Each number is 200 + 20 x the weight over its row's rms, rounded and kept within 0 to 999. Layers, rows and columns count from 0. The size before them is the row's rms in percent of the matrix's.

# layer 2 attention query, 64x64, rms 0.274, rows 0-63, columns 0-63
068,208,213,208,201,193,226,205,191,190,195,239,242,201,223,186,191,216,199,219,227,202,203,181,159,185,176,216,167,201,185,185,194,185,198,229,225,181,154,214,183,182,155,186,194,205,180,184,218,176,199,177,228,187,248,185,196,204,222,193,205,198,185,184,219
117,224,181,210,179,179,254,203,235,212,213,213,167,235,222,190,201,177,213,212,192,159,212,228,204,189,218,205,209,189,175,178,189,206,196,202,211,190,187,167,218,175,209,200,212,210,171,163,232,212,201,201,206,205,184,207,175,216,200,202,208,146,197,185,200
099,169,201,189,216,192,152,194,184,191,170,149,236,172,185,217,197,210,157,194,247,217,182,196,190,206,193,195,207,224,208,234,189,193,216,200,200,202,198,237,179,214,179,188,188,204,196,204,177,202,212,200,199,197,202,204,222,182,186,172,203,249,197,216,215
096,203,186,233,217,183,182,185,178,221,214,212,174,222,225,219,196,151,206,196,161,199,189,224,211,182,237,207,230,178,241,195,216,176,212,215,206,205,217,163,202,204,230,191,195,198,238,187,210,223,222,214,209,219,179,224,221,211,194,199,194,198,180,176,207
080,243,172,215,195,210,213,194,190,239,197,181,158,233,201,230,175,171,204,166,178,210,208,171,210,223,231,189,179,205,176,207,218,222,219,186,212,195,224,193,203,193,231,190,202,189,208,181,161,219,192,192,198,218,186,225,175,196,195,225,222,176,220,193,203
060,217,167,222,194,189,160,185,193,204,181,196,203,212,170,219,196,192,209,193,192,222,161,181,203,214,230,212,205,176,167,235,197,187,226,198,198,205,224,213,196,217,223,214,226,177,215,206,180,233,181,174,194,234,221,200,223,157,218,190,202,217,178,235,207
083,225,177,203,183,184,214,209,201,259,190,184,190,233,202,207,213,193,208,193,207,218,180,210,217,226,226,170,181,185,196,216,187,212,198,191,211,212,209,235,209,215,236,177,193,180,185,212,178,249,187,186,199,232,193,216,182,198,190,190,188,239,169,166,209
074,197,195,191,198,183,183,165,182,219,163,217,174,198,184,211,182,219,221,204,224,200,180,197,181,209,241,218,195,152,210,219,188,179,190,222,198,204,208,205,176,207,213,209,190,191,213,191,211,242,211,172,193,225,177,189,222,235,175,184,201,176,187,214,149
076,235,185,196,182,175,185,217,202,185,211,205,213,223,216,169,190,190,178,169,149,194,239,213,210,179,191,160,207,214,210,218,214,224,228,222,172,191,209,198,212,188,184,196,188,202,195,226,218,173,201,230,180,187,180,210,164,212,214,185,181,205,219,203,236
122,198,179,194,212,171,224,228,216,235,172,173,198,180,219,195,220,208,226,216,233,237,179,212,186,199,207,171,191,223,216,236,218,159,199,176,235,221,183,182,212,204,197,202,207,206,205,194,215,223,205,219,179,180,221,205,225,200,165,200,231,176,201,187,193
125,252,153,220,199,192,160,203,202,216,224,173,197,198,206,222,200,174,228,184,223,203,180,248,200,213,227,192,193,205,188,188,194,211,216,219,215,203,196,193,192,202,218,164,205,164,216,204,224,214,183,220,179,193,167,181,218,218,184,227,213,184,187,186,194
107,210,207,199,206,209,214,181,193,208,234,247,181,214,218,240,202,190,198,199,217,218,196,153,182,220,190,209,196,208,156,212,153,219,189,187,191,186,214,195,201,173,218,218,217,223,194,149,216,175,194,195,210,208,226,225,175,190,212,202,210,204,210,206,166
108,224,168,216,197,194,182,218,197,214,221,206,181,196,224,237,201,184,226,157,244,205,174,218,193,204,226,199,248,217,194,199,220,210,241,207,195,205,211,187,205,209,241,164,212,188,210,176,184,211,193,235,186,204,183,194,211,200,199,230,213,193,202,175,214
102,196,193,185,186,203,164,210,190,210,199,217,206,201,202,227,190,215,175,183,204,232,195,214,197,194,219,212,195,212,200,154,223,182,206,234,186,187,210,202,204,228,184,212,190,169,207,186,197,208,220,163,228,166,158,239,214,185,207,196,215,199,170,148,175
123,183,211,198,176,205,206,209,208,202,196,186,227,208,175,183,170,211,168,222,153,208,223,193,213,206,188,208,155,181,183,199,192,189,151,184,207,204,195,205,226,219,165,234,165,200,198,223,211,187,219,149,226,191,205,211,190,191,216,184,212,201,208,193,174
130,197,180,205,223,186,183,216,180,236,233,151,183,220,234,178,234,220,236,213,208,218,197,210,223,196,198,148,206,202,206,214,221,196,222,189,215,217,207,194,207,207,179,218,182,222,226,201,231,207,197,206,191,188,207,223,202,229,165,193,213,197,209,234,197
111,184,213,204,217,198,169,201,195,181,174,182,242,171,215,199,174,217,184,140,210,227,217,198,181,206,162,204,185,189,202,233,203,206,216,223,203,226,205,238,201,221,186,196,178,197,210,215,194,185,170,203,201,203,219,191,215,194,218,227,200,238,183,193,237
071,214,210,176,160,216,236,223,192,198,221,214,206,206,219,191,210,195,217,217,238,186,183,180,184,215,175,213,187,231,183,196,192,220,215,216,192,180,182,200,205,167,200,207,188,211,173,197,236,193,225,169,218,184,238,183,195,213,151,191,210,168,198,169,215
086,197,161,221,228,178,178,189,200,232,204,187,192,211,202,248,191,189,199,168,182,218,198,222,210,190,244,195,209,198,201,221,213,205,214,203,210,219,226,209,215,225,236,194,201,197,223,169,165,224,202,212,169,228,170,234,184,183,201,196,194,214,198,213,167
099,207,220,173,183,219,214,215,207,178,228,196,192,246,255,168,213,189,171,218,159,207,215,181,215,186,173,181,210,203,163,212,212,217,209,183,199,203,205,195,186,188,192,223,185,207,203,190,209,179,220,194,223,179,217,193,144,201,190,188,199,210,206,180,224
075,194,230,189,141,200,227,230,228,187,207,196,213,197,214,157,218,220,188,203,225,179,226,235,184,208,184,195,230,216,200,194,197,209,199,179,190,197,172,185,194,187,179,198,216,203,163,216,237,191,206,183,223,182,179,174,179,205,190,198,188,175,190,169,217
092,221,186,203,194,212,171,197,165,222,211,185,164,186,207,230,201,181,206,194,191,189,204,199,202,169,237,155,226,178,224,179,237,201,199,203,193,243,223,193,200,214,228,163,186,187,215,189,193,217,187,235,222,220,180,194,216,196,196,210,205,169,193,173,192
089,222,202,234,196,211,162,181,176,198,233,204,156,190,195,190,217,203,225,188,191,189,204,202,220,201,212,170,240,188,190,182,218,202,210,213,195,209,221,226,204,190,224,210,175,201,228,221,209,202,178,210,217,231,175,199,221,172,162,195,217,166,198,206,155
069,143,219,195,161,198,182,211,190,189,188,209,196,192,202,196,201,214,203,194,222,226,196,204,173,176,192,215,197,216,190,199,198,165,194,183,235,231,178,158,211,231,184,223,218,202,203,154,223,192,233,193,193,186,197,175,197,212,200,190,229,185,186,173,170
071,203,228,186,169,202,222,233,194,164,192,176,224,199,200,150,220,214,181,192,199,179,245,187,193,191,156,197,199,217,236,178,204,223,231,198,180,192,193,206,200,206,183,206,193,197,194,222,223,180,212,240,207,172,238,194,224,195,206,205,196,201,189,180,209
075,211,185,223,214,192,170,183,172,232,201,190,168,215,183,201,192,184,233,194,213,191,192,202,231,196,237,163,202,190,231,212,216,212,218,218,205,210,208,195,193,220,222,199,202,173,237,206,175,222,174,248,175,223,200,234,216,176,171,184,211,190,190,198,193
080,182,235,202,204,195,206,217,216,225,197,205,205,208,187,195,208,193,187,220,199,191,241,173,202,171,197,205,178,220,197,190,231,237,188,206,173,214,179,158,206,224,173,239,204,191,199,191,219,173,219,184,211,145,240,218,180,208,212,172,190,198,197,190,181
105,171,225,184,199,207,195,181,187,205,204,217,223,209,189,202,179,237,170,232,208,191,200,198,174,208,173,205,135,197,199,179,157,185,181,219,216,204,173,224,218,212,163,220,198,192,186,181,206,185,215,167,214,180,200,205,200,186,201,162,195,228,186,190,191
082,203,230,211,201,207,219,212,248,186,225,190,183,224,194,182,216,177,182,209,197,224,224,200,241,196,169,184,185,237,188,223,214,184,170,158,203,183,191,173,196,181,212,216,213,209,171,217,215,200,203,176,176,222,231,225,199,220,219,210,179,183,189,211,185
104,201,202,177,173,178,178,214,208,185,221,190,232,207,197,198,178,205,195,193,199,240,164,217,209,196,211,187,219,183,184,218,218,202,204,211,183,205,216,177,211,186,198,217,170,160,203,203,172,194,184,181,197,193,193,192,233,230,181,195,232,190,136,168,231
118,224,159,195,228,182,201,216,209,210,192,161,206,190,207,161,166,212,222,171,205,222,175,237,198,197,211,175,189,192,198,218,217,200,238,228,216,217,188,203,210,221,195,184,187,184,207,213,195,223,189,236,176,180,192,193,207,235,164,183,214,194,188,167,205
132,218,163,198,188,205,174,225,189,226,188,170,224,187,192,231,170,219,190,190,216,207,186,218,210,213,227,171,201,183,186,184,224,211,210,185,175,209,193,212,235,214,210,206,187,169,221,209,190,214,203,162,220,172,180,193,209,198,180,157,244,207,218,188,174
061,210,185,177,194,188,184,213,153,212,164,185,203,188,211,173,206,206,192,192,183,186,217,193,191,224,202,180,186,142,189,183,220,181,194,185,176,204,190,221,204,222,158,185,150,172,195,208,214,201,203,185,184,199,194,173,220,172,173,199,206,211,215,170,178
051,203,206,180,191,209,209,203,182,221,200,201,212,215,201,186,203,197,252,205,197,228,199,174,176,172,196,228,204,237,180,194,213,226,198,207,196,197,197,203,156,193,187,191,214,203,241,212,190,198,220,210,237,193,234,210,150,220,238,229,217,221,177,194,218
071,199,199,165,196,217,160,197,189,195,190,212,164,206,203,200,226,222,171,166,212,210,183,200,221,248,184,162,185,177,204,180,195,177,180,184,202,202,212,230,191,235,197,193,169,182,195,220,192,208,193,208,169,201,180,208,216,156,169,179,195,200,219,215,186
064,213,198,230,217,176,221,159,216,212,201,200,223,211,233,197,159,210,209,203,200,207,202,217,200,171,212,245,188,212,197,214,167,207,212,233,207,198,205,169,206,190,232,209,256,201,221,182,233,205,201,206,182,214,223,199,209,225,239,213,212,212,196,213,192
084,199,181,202,199,186,188,191,211,202,224,197,195,190,203,257,215,158,194,180,179,201,203,178,203,161,229,237,225,207,176,188,213,231,216,181,182,207,207,185,225,166,201,171,217,219,204,172,162,199,169,195,222,211,199,218,231,205,223,218,185,199,193,194,191
092,179,194,194,200,180,187,169,201,199,164,220,201,174,157,230,191,190,200,186,202,217,180,191,205,190,215,214,199,154,215,206,187,171,186,204,210,196,225,220,198,213,219,207,212,212,182,219,163,256,196,188,179,241,185,215,208,194,180,169,192,196,176,228,181
058,225,207,204,197,176,170,158,192,190,211,179,184,231,206,171,229,187,194,165,198,188,201,224,232,179,209,173,201,186,198,197,168,229,224,228,183,215,207,206,223,203,225,186,187,237,205,206,190,247,192,194,180,244,211,179,202,173,191,186,203,195,215,199,190
087,188,196,203,205,165,211,189,191,195,202,193,194,174,173,201,209,190,202,217,179,214,186,199,185,160,225,250,205,168,194,208,184,186,211,239,195,205,201,198,212,221,227,202,215,208,210,202,199,252,241,208,164,241,195,217,207,207,211,194,196,201,149,220,200
078,163,225,230,197,227,194,217,239,197,224,257,195,198,188,176,226,209,203,200,187,214,208,195,200,163,198,196,193,224,212,199,183,174,193,203,205,169,187,224,199,206,179,208,192,175,203,206,237,176,185,190,214,186,183,204,193,236,206,176,159,184,175,192,224
188,171,243,203,217,199,200,177,188,179,197,193,209,186,189,162,213,226,169,223,160,186,207,201,199,180,171,215,201,248,181,209,190,199,215,203,194,176,193,186,195,221,176,229,197,195,198,207,210,179,239,200,219,189,191,210,198,241,228,187,164,223,228,204,189
119,177,213,200,234,207,169,152,212,200,240,199,188,201,208,172,197,216,186,238,198,187,205,162,220,196,202,238,186,205,223,183,174,213,170,194,191,172,210,233,189,217,205,220,190,208,206,200,230,175,219,203,229,211,187,220,184,211,197,181,188,210,210,236,174
141,218,153,185,210,186,174,171,201,229,231,195,176,214,211,212,183,192,206,194,225,199,192,198,232,190,241,209,207,191,211,203,208,243,186,205,196,185,217,203,191,219,233,164,203,199,200,163,206,198,161,202,213,220,192,178,209,159,212,211,199,197,195,240,172
107,192,163,198,194,194,185,219,205,209,236,216,151,215,203,216,197,196,211,181,201,218,184,223,216,202,221,196,213,236,174,192,218,224,233,171,201,211,205,174,178,209,237,157,204,167,220,183,188,216,207,204,188,200,175,208,235,226,193,227,196,184,215,221,218
128,224,165,176,195,181,189,183,222,240,231,214,197,235,232,206,194,177,174,177,203,207,195,236,208,249,225,182,211,197,160,185,194,210,236,199,210,187,206,191,196,206,215,165,196,191,198,183,204,218,181,203,176,215,182,169,218,194,196,212,185,176,221,210,199
160,235,158,223,185,183,207,220,178,183,170,200,183,187,195,221,198,170,249,183,216,204,174,222,207,205,218,202,230,174,189,216,223,187,204,209,201,225,188,194,195,200,233,152,195,183,207,216,196,233,173,231,174,204,174,208,195,191,187,209,217,212,178,191,195
133,211,225,197,207,208,196,186,213,241,214,179,176,239,238,158,204,230,187,239,196,182,220,191,192,228,182,197,183,165,161,193,149,207,168,174,190,182,208,189,211,171,215,199,197,198,187,212,204,188,213,175,181,193,182,201,202,215,192,189,204,178,205,204,202
057,209,189,200,213,196,207,183,205,185,240,203,180,193,196,209,193,230,156,173,199,164,209,223,244,206,199,188,201,167,198,195,186,210,200,195,207,190,203,212,243,214,205,254,191,188,181,198,215,208,202,217,171,193,181,186,223,166,201,184,191,156,190,228,175
062,229,175,171,194,186,171,213,171,228,171,163,202,188,218,207,187,203,202,217,199,214,209,188,185,220,186,184,187,156,178,184,214,183,195,178,175,195,196,207,188,235,182,170,143,170,194,209,205,198,214,202,199,193,193,185,180,173,187,186,208,224,231,192,177
053,169,193,226,224,218,208,184,211,168,228,211,199,200,180,210,199,179,199,173,202,210,185,214,212,175,207,228,221,229,209,209,169,194,217,227,217,210,209,177,226,185,223,226,233,235,220,179,180,209,170,219,207,216,198,247,181,219,203,196,185,177,176,221,217
076,200,209,210,190,157,215,207,233,195,194,199,201,189,196,206,189,192,207,234,201,190,212,191,213,183,225,203,213,178,210,223,227,213,220,181,161,173,200,211,203,182,222,229,220,243,166,176,189,207,208,223,190,191,183,197,201,212,195,169,192,146,162,237,208
076,216,197,186,159,189,222,232,207,227,187,202,235,192,193,204,220,188,172,205,188,179,204,241,182,196,192,222,205,210,178,173,185,201,192,197,198,211,165,174,238,178,171,176,187,182,179,162,217,210,175,177,208,195,210,197,185,192,198,192,213,216,171,156,216
086,187,180,214,180,202,211,193,231,188,219,184,169,203,222,214,209,167,188,182,214,176,213,214,205,175,212,199,236,216,195,196,204,216,214,213,212,213,179,177,242,154,205,210,222,238,196,139,211,207,177,218,208,215,182,209,180,214,207,215,200,181,185,186,228
071,187,184,260,193,200,213,217,214,189,202,209,226,213,179,187,155,188,230,236,210,192,199,210,236,187,203,184,183,186,196,217,207,198,193,200,197,170,207,190,253,188,222,211,204,230,194,150,193,214,204,192,223,220,197,207,191,197,186,191,237,205,179,202,220
086,179,184,172,207,237,214,212,227,182,227,205,183,212,202,194,208,199,192,188,205,194,242,193,209,178,158,176,233,247,175,206,204,210,183,208,204,223,192,171,227,173,165,204,161,215,190,175,209,170,198,204,219,186,198,187,181,210,202,235,193,202,221,198,198
108,208,217,175,179,219,203,232,230,186,229,182,203,204,216,163,196,212,180,203,228,169,212,215,203,188,180,183,203,227,228,205,212,215,201,195,183,179,182,193,169,185,186,207,206,198,158,213,239,171,206,196,237,161,215,163,200,230,224,210,199,185,192,209,202
081,206,167,188,182,198,223,174,180,187,186,198,213,191,187,199,164,185,195,204,204,195,165,211,203,204,224,180,186,160,187,177,193,187,200,210,203,170,191,192,211,191,235,192,230,193,194,193,208,240,215,231,147,258,182,215,202,198,199,176,208,173,190,212,200
112,186,240,155,197,173,227,210,196,191,211,186,213,197,179,167,232,230,178,213,180,189,207,202,175,180,165,227,201,206,192,161,181,205,201,213,197,176,178,193,224,207,170,228,208,211,188,226,207,178,243,168,204,181,219,181,189,186,205,180,198,202,196,209,198
117,174,226,233,218,222,195,172,203,201,193,179,188,207,222,159,184,230,192,212,218,178,217,177,181,174,178,202,187,195,201,195,183,227,187,198,214,203,210,191,186,200,199,222,207,210,219,179,219,163,188,199,252,196,192,211,186,178,231,185,170,246,227,211,187
108,190,181,229,227,166,218,204,188,207,188,210,212,201,194,185,227,168,207,214,189,203,163,246,221,204,202,178,190,217,218,216,225,184,184,240,189,170,188,209,265,203,222,186,198,170,208,194,204,225,215,208,179,217,190,202,196,208,213,209,174,191,192,171,207
128,239,190,220,174,190,177,200,223,178,173,192,167,180,198,209,183,187,206,214,207,194,165,214,221,206,259,196,199,176,198,217,214,187,206,230,211,181,210,189,195,203,232,198,195,174,193,200,206,213,200,192,178,205,172,184,213,205,190,145,200,164,175,186,226
134,229,169,188,207,211,184,192,189,194,225,176,160,186,204,217,210,161,206,192,183,196,194,203,218,238,220,192,226,182,164,169,211,198,204,179,190,217,202,212,201,221,237,141,184,185,215,187,181,219,215,215,184,216,184,202,192,211,178,189,164,200,201,173,212
142,207,214,207,170,209,219,220,236,182,156,206,202,179,187,202,197,196,189,197,221,182,193,176,170,200,214,182,183,194,194,188,177,196,193,195,224,223,208,193,192,179,161,255,233,206,175,224,194,175,236,191,185,192,214,175,212,227,199,184,201,159,193,174,192
# layer 2 attention key, 32x64, rms 0.224, rows 0-31, columns 0-63
098,161,218,195,197,175,177,199,165,227,210,190,186,202,198,220,192,196,160,197,195,211,215,204,224,205,212,207,159,178,211,188,202,193,208,208,248,198,208,174,219,231,215,231,191,177,193,204,206,213,234,210,204,189,221,232,182,215,205,139,213,197,209,202,177
085,196,186,219,197,181,163,218,193,186,205,185,205,216,212,214,221,159,188,170,187,227,188,214,200,207,218,198,230,175,208,220,222,195,207,180,203,182,227,205,226,217,212,193,207,244,183,184,161,228,168,227,200,231,159,199,208,209,190,210,201,219,218,241,191
089,223,218,179,178,201,206,204,179,191,218,214,214,204,191,177,195,220,204,219,187,216,226,180,216,201,188,207,194,219,238,187,180,199,192,206,193,196,173,211,178,155,178,219,227,157,201,257,218,174,193,204,197,168,234,189,206,211,231,217,211,192,168,177,198
085,189,177,189,203,228,193,183,225,183,201,197,189,181,229,200,202,188,203,195,197,237,203,213,188,216,205,199,227,179,177,183,200,196,220,202,210,210,193,201,210,206,199,190,228,225,222,201,183,200,186,229,192,248,181,153,183,204,153,209,176,193,250,246,220
103,184,162,219,217,228,188,183,210,214,181,192,203,233,191,221,235,166,233,174,246,197,200,193,205,179,211,199,215,186,205,226,191,237,201,202,193,201,225,212,209,208,213,155,184,203,196,196,197,202,214,182,187,232,200,230,221,248,196,222,203,215,196,216,184
097,222,214,182,212,202,173,157,187,210,228,207,167,224,202,184,213,219,182,166,209,167,200,200,217,211,182,214,195,204,228,190,148,203,177,212,177,193,229,209,189,193,225,212,210,220,188,205,169,205,172,216,201,239,153,190,188,197,178,206,185,177,203,207,201
130,219,201,246,194,198,195,175,188,187,196,218,171,198,218,236,175,195,208,180,206,205,210,181,197,220,201,189,224,161,194,186,202,210,201,217,186,184,261,222,170,188,225,215,208,226,209,215,198,218,216,230,203,245,187,170,196,189,180,204,163,189,210,204,183
115,203,221,197,192,195,165,127,232,171,202,212,193,187,186,207,202,218,196,196,208,167,181,203,192,173,211,200,195,199,205,207,179,179,169,185,204,202,215,224,178,198,216,201,232,211,209,214,167,219,152,224,198,242,194,195,198,196,201,209,163,193,180,205,205
107,169,211,169,183,183,221,213,181,189,203,179,222,212,195,189,193,195,186,223,197,198,206,199,182,227,196,217,198,202,218,202,219,199,195,193,191,236,169,162,235,187,198,180,186,160,167,202,224,187,231,188,204,173,233,218,191,193,199,196,248,212,202,178,244
092,202,156,195,195,213,184,204,224,223,212,204,171,182,168,230,179,173,243,210,206,228,169,175,223,213,227,222,218,190,197,217,218,167,198,196,214,223,203,194,180,192,216,189,209,192,212,232,164,215,197,187,161,197,195,190,203,195,172,199,210,184,160,212,193
098,195,203,192,187,186,221,228,195,179,194,168,199,239,211,196,197,210,208,190,211,181,233,215,153,228,191,202,207,215,189,179,187,200,181,222,191,235,170,160,215,165,187,174,189,177,180,220,215,184,210,201,193,170,187,184,205,219,219,190,230,185,176,194,241
093,218,198,227,225,217,221,215,222,197,175,191,199,209,199,217,204,195,226,155,195,160,201,223,185,206,203,164,220,216,200,144,191,207,189,180,192,170,184,166,214,193,177,164,200,210,169,200,193,181,175,182,192,206,192,208,217,221,231,223,190,214,182,183,216
134,223,159,224,177,188,226,202,215,228,184,209,210,191,193,247,214,182,206,184,213,192,171,212,164,208,240,189,217,163,194,200,204,204,231,210,221,205,191,206,201,224,216,166,216,178,197,211,210,239,184,214,183,224,189,213,191,211,219,166,218,206,180,189,224
095,200,196,173,157,185,204,191,244,228,188,208,229,199,195,201,212,197,203,202,181,180,243,197,215,221,224,184,202,180,207,152,184,204,220,199,224,139,204,201,198,197,163,177,212,209,176,199,213,202,181,200,200,207,215,191,186,204,214,178,217,228,174,182,221
090,179,237,182,234,206,177,189,194,165,202,197,204,206,240,168,194,227,181,225,195,215,229,208,216,190,163,202,207,213,199,168,219,207,194,218,172,171,203,197,214,191,190,237,194,214,197,175,223,188,207,190,203,188,194,194,202,211,146,184,174,196,199,213,238
099,206,182,235,210,242,206,191,209,212,191,195,192,170,166,226,175,173,222,180,212,226,207,177,207,189,232,223,161,199,168,226,206,175,181,185,200,245,177,213,186,203,197,197,196,199,193,181,179,200,192,212,210,203,223,168,200,188,192,236,170,203,175,195,181
100,184,221,192,206,186,193,197,173,227,217,209,196,207,216,182,206,237,199,235,204,221,215,205,165,163,200,178,197,220,180,173,213,195,200,185,215,213,166,158,175,212,185,197,185,172,203,224,215,166,200,183,182,178,224,211,184,185,217,167,183,236,206,198,166
084,176,207,198,159,183,211,215,200,199,189,186,198,231,168,192,160,179,172,212,218,220,238,214,220,174,222,174,233,173,198,187,213,209,187,207,235,217,172,171,179,202,196,235,187,180,214,201,235,211,198,204,207,178,218,212,192,223,217,183,202,219,207,204,172
088,239,174,206,211,210,211,189,162,194,198,222,189,194,234,226,206,176,204,195,190,178,189,194,191,224,207,197,211,191,206,181,189,202,191,209,202,186,218,200,205,167,218,164,215,214,170,198,165,223,189,184,195,247,164,171,203,225,162,225,174,190,207,188,233
095,199,208,249,226,151,216,207,185,226,193,209,196,204,212,218,152,219,191,222,188,174,172,237,188,189,202,169,209,211,175,188,194,188,203,185,203,195,153,179,222,233,176,201,193,175,219,204,224,197,201,201,203,202,191,232,181,190,214,189,195,225,218,210,188
094,218,209,211,193,188,201,211,234,207,174,179,175,193,215,235,163,213,176,206,196,188,228,191,195,198,216,199,221,220,189,194,256,193,189,204,229,192,176,190,202,209,180,222,194,164,193,195,218,181,221,201,210,167,241,215,234,211,219,238,212,221,197,180,181
105,189,202,179,207,202,178,189,235,170,226,241,217,176,179,200,188,192,219,172,208,188,198,208,194,160,215,221,206,202,181,226,197,210,210,202,191,207,214,192,189,246,208,234,235,198,187,163,179,206,192,217,180,219,222,213,200,179,194,222,180,251,222,194,205
093,192,193,201,237,194,191,184,179,194,211,220,188,192,169,196,190,212,204,184,181,205,187,214,160,163,229,217,179,202,184,244,169,182,207,203,217,208,189,195,149,219,212,224,233,199,210,221,191,195,209,241,194,205,209,194,169,176,220,191,170,228,179,184,201
095,203,205,212,204,188,189,214,225,193,222,166,187,168,207,206,191,198,217,224,192,185,186,238,219,164,208,184,172,231,179,193,228,191,206,231,233,208,180,205,237,213,203,205,225,194,225,200,248,229,191,207,179,177,216,211,168,179,210,175,185,190,205,175,214
096,187,182,218,186,183,191,256,183,210,161,203,209,211,210,213,159,187,209,207,185,206,191,198,211,198,198,207,198,220,171,239,243,190,226,174,204,197,195,161,232,213,188,223,198,185,208,205,200,175,232,209,181,160,202,202,210,211,199,228,210,204,233,179,198
142,216,200,223,213,204,180,168,211,201,220,242,183,179,190,209,190,189,198,192,207,177,184,211,165,204,244,206,213,171,204,236,181,202,210,190,184,183,233,205,153,221,219,189,221,207,194,209,165,230,180,200,183,246,169,187,184,193,196,193,173,202,197,207,198
101,220,187,222,165,194,204,234,228,221,199,188,205,204,217,200,212,200,187,238,196,209,225,194,192,205,195,171,164,234,223,198,207,184,172,156,195,218,178,180,195,202,166,187,194,197,164,207,186,163,200,189,203,137,209,214,208,192,215,186,206,211,190,191,209
105,175,211,203,216,206,203,221,241,170,203,234,201,193,165,178,200,211,220,199,208,216,264,193,196,196,171,215,192,217,209,194,181,167,199,189,205,187,196,210,235,194,164,232,198,231,173,183,188,174,189,175,197,171,240,198,190,209,198,213,206,201,204,208,214
087,208,195,158,188,239,186,199,203,205,226,197,171,228,200,196,193,218,206,217,169,220,193,166,196,203,195,211,210,212,208,183,218,199,180,204,178,180,203,194,189,174,181,211,188,204,195,259,185,160,164,171,231,170,181,171,205,192,176,205,193,177,191,223,208
087,191,186,183,177,207,171,211,201,204,218,170,198,210,224,202,176,220,199,195,227,213,238,191,208,192,178,209,189,230,166,183,228,191,181,207,178,214,178,194,236,174,165,207,169,206,152,165,205,155,222,194,204,200,198,209,183,198,219,214,191,202,225,219,211
097,155,216,200,154,207,207,178,208,195,203,189,216,208,167,196,208,235,175,228,236,182,214,185,178,205,198,205,180,179,205,193,190,186,213,180,204,188,219,220,164,199,212,217,192,197,211,190,240,232,224,192,169,214,194,215,198,230,231,172,221,214,211,208,229
089,212,185,202,155,184,227,191,202,204,189,177,238,184,175,183,216,160,211,209,195,195,239,194,222,203,200,210,183,235,188,200,203,172,192,221,162,221,205,221,211,189,195,208,167,225,191,178,202,184,208,161,193,198,208,220,181,202,228,237,213,226,172,194,210
# layer 2 attention value, 32x64, rms 0.161, rows 0-4, columns 0-63
100,179,185,178,197,224,201,205,217,184,219,202,209,240,192,202,212,188,163,165,186,197,215,167,208,225,213,230,215,209,206,176,186,189,264,165,176,198,174,194,175,163,180,200,225,215,204,227,200,196,236,204,184,203,212,193,204,224,206,215,215,196,196,213,210
090,190,229,234,210,193,195,190,180,179,191,211,253,235,194,233,154,183,171,183,184,168,197,199,217,211,221,222,232,196,213,198,178,180,217,206,205,207,187,190,210,177,219,157,226,193,219,213,202,175,219,226,213,204,191,221,179,195,196,223,185,198,203,189,184
089,225,209,191,205,174,186,179,217,190,195,178,208,177,196,203,175,236,220,188,173,176,218,213,172,209,199,188,199,208,222,193,226,213,172,206,171,212,212,192,202,152,159,217,180,208,223,180,193,186,193,211,202,206,218,190,241,213,201,227,222,167,179,217,157
098,244,216,191,182,233,224,202,219,173,185,194,191,176,205,185,197,179,206,216,208,189,188,186,215,192,184,157,196,215,201,175,216,240,217,197,191,212,207,255,184,215,212,207,207,218,204,210,199,202,233,233,223,193,189,172,211,185,154,210,193,207,161,197,206
099,177,208,219,198,200,203,192,220,199,206,214,240,211,167,192,226,195,204,229,201,200,196,180,201,180,197,156,169,200,208,206,175,189,240,225,247,168,194,231,193,210,210,183,215,212,192,207,222,206,182,190,178,199,223,197,168,233,201,185,224,218,159,204,224
# layer 2 attention output (transposed), 64x64, rms 0.178, rows 0-3,32-35, columns 0-63
091,226,230,197,258,226,182,217,194,222,208,202,188,232,201,206,190,167,214,237,193,168,215,191,236,174,189,226,225,219,192,224,179,223,188,202,207,219,197,211,192,180,224,200,194,181,234,198,192,217,194,203,241,168,176,212,196,198,215,213,184,201,192,191,210
093,187,204,178,196,238,195,218,173,193,196,217,219,195,194,225,211,229,213,217,206,184,169,208,221,196,220,227,253,227,189,199,196,206,184,192,194,214,195,211,192,210,145,204,191,176,217,189,204,189,202,211,244,174,218,215,167,205,223,185,156,205,183,175,201
083,177,214,223,174,169,212,216,220,186,204,171,201,202,219,194,240,191,171,201,202,223,200,186,222,154,207,159,199,188,208,186,232,228,220,219,186,193,219,179,199,172,245,191,227,186,198,177,165,189,237,195,199,212,206,201,186,193,179,192,205,190,208,194,179
086,184,196,237,191,171,174,205,237,205,253,214,199,211,221,195,225,190,199,196,189,196,230,190,215,160,225,221,234,181,200,193,221,203,192,197,181,197,180,216,188,208,192,194,205,183,159,158,189,184,190,177,220,220,175,198,233,198,197,210,211,187,235,206,213
101,191,220,189,178,191,213,167,242,173,187,183,198,191,188,196,199,214,222,217,228,211,179,205,214,236,223,254,201,206,217,206,187,193,201,217,202,197,217,243,212,195,194,199,223,214,206,228,180,227,182,202,200,169,267,202,201,208,214,211,201,203,185,189,216
107,182,197,181,186,204,217,145,212,199,201,180,204,197,193,204,199,216,198,201,207,186,186,233,226,236,210,200,221,241,151,194,201,234,185,202,196,219,204,207,205,209,205,183,198,191,200,185,206,155,195,205,227,215,244,172,184,227,236,190,161,208,204,193,194
111,204,189,181,207,224,212,178,184,211,180,187,191,198,205,168,203,217,184,200,209,208,219,205,193,236,207,237,181,223,179,214,169,216,194,212,204,217,196,191,234,165,213,191,197,213,207,278,216,175,181,183,177,201,217,190,200,223,227,210,228,212,227,217,199
109,185,184,176,228,192,187,196,167,201,234,208,224,223,192,173,182,201,192,240,201,184,199,193,174,148,179,219,190,172,217,196,189,183,200,211,195,192,195,199,188,242,171,197,206,191,214,205,211,245,196,192,205,213,188,197,234,203,195,221,248,193,218,233,202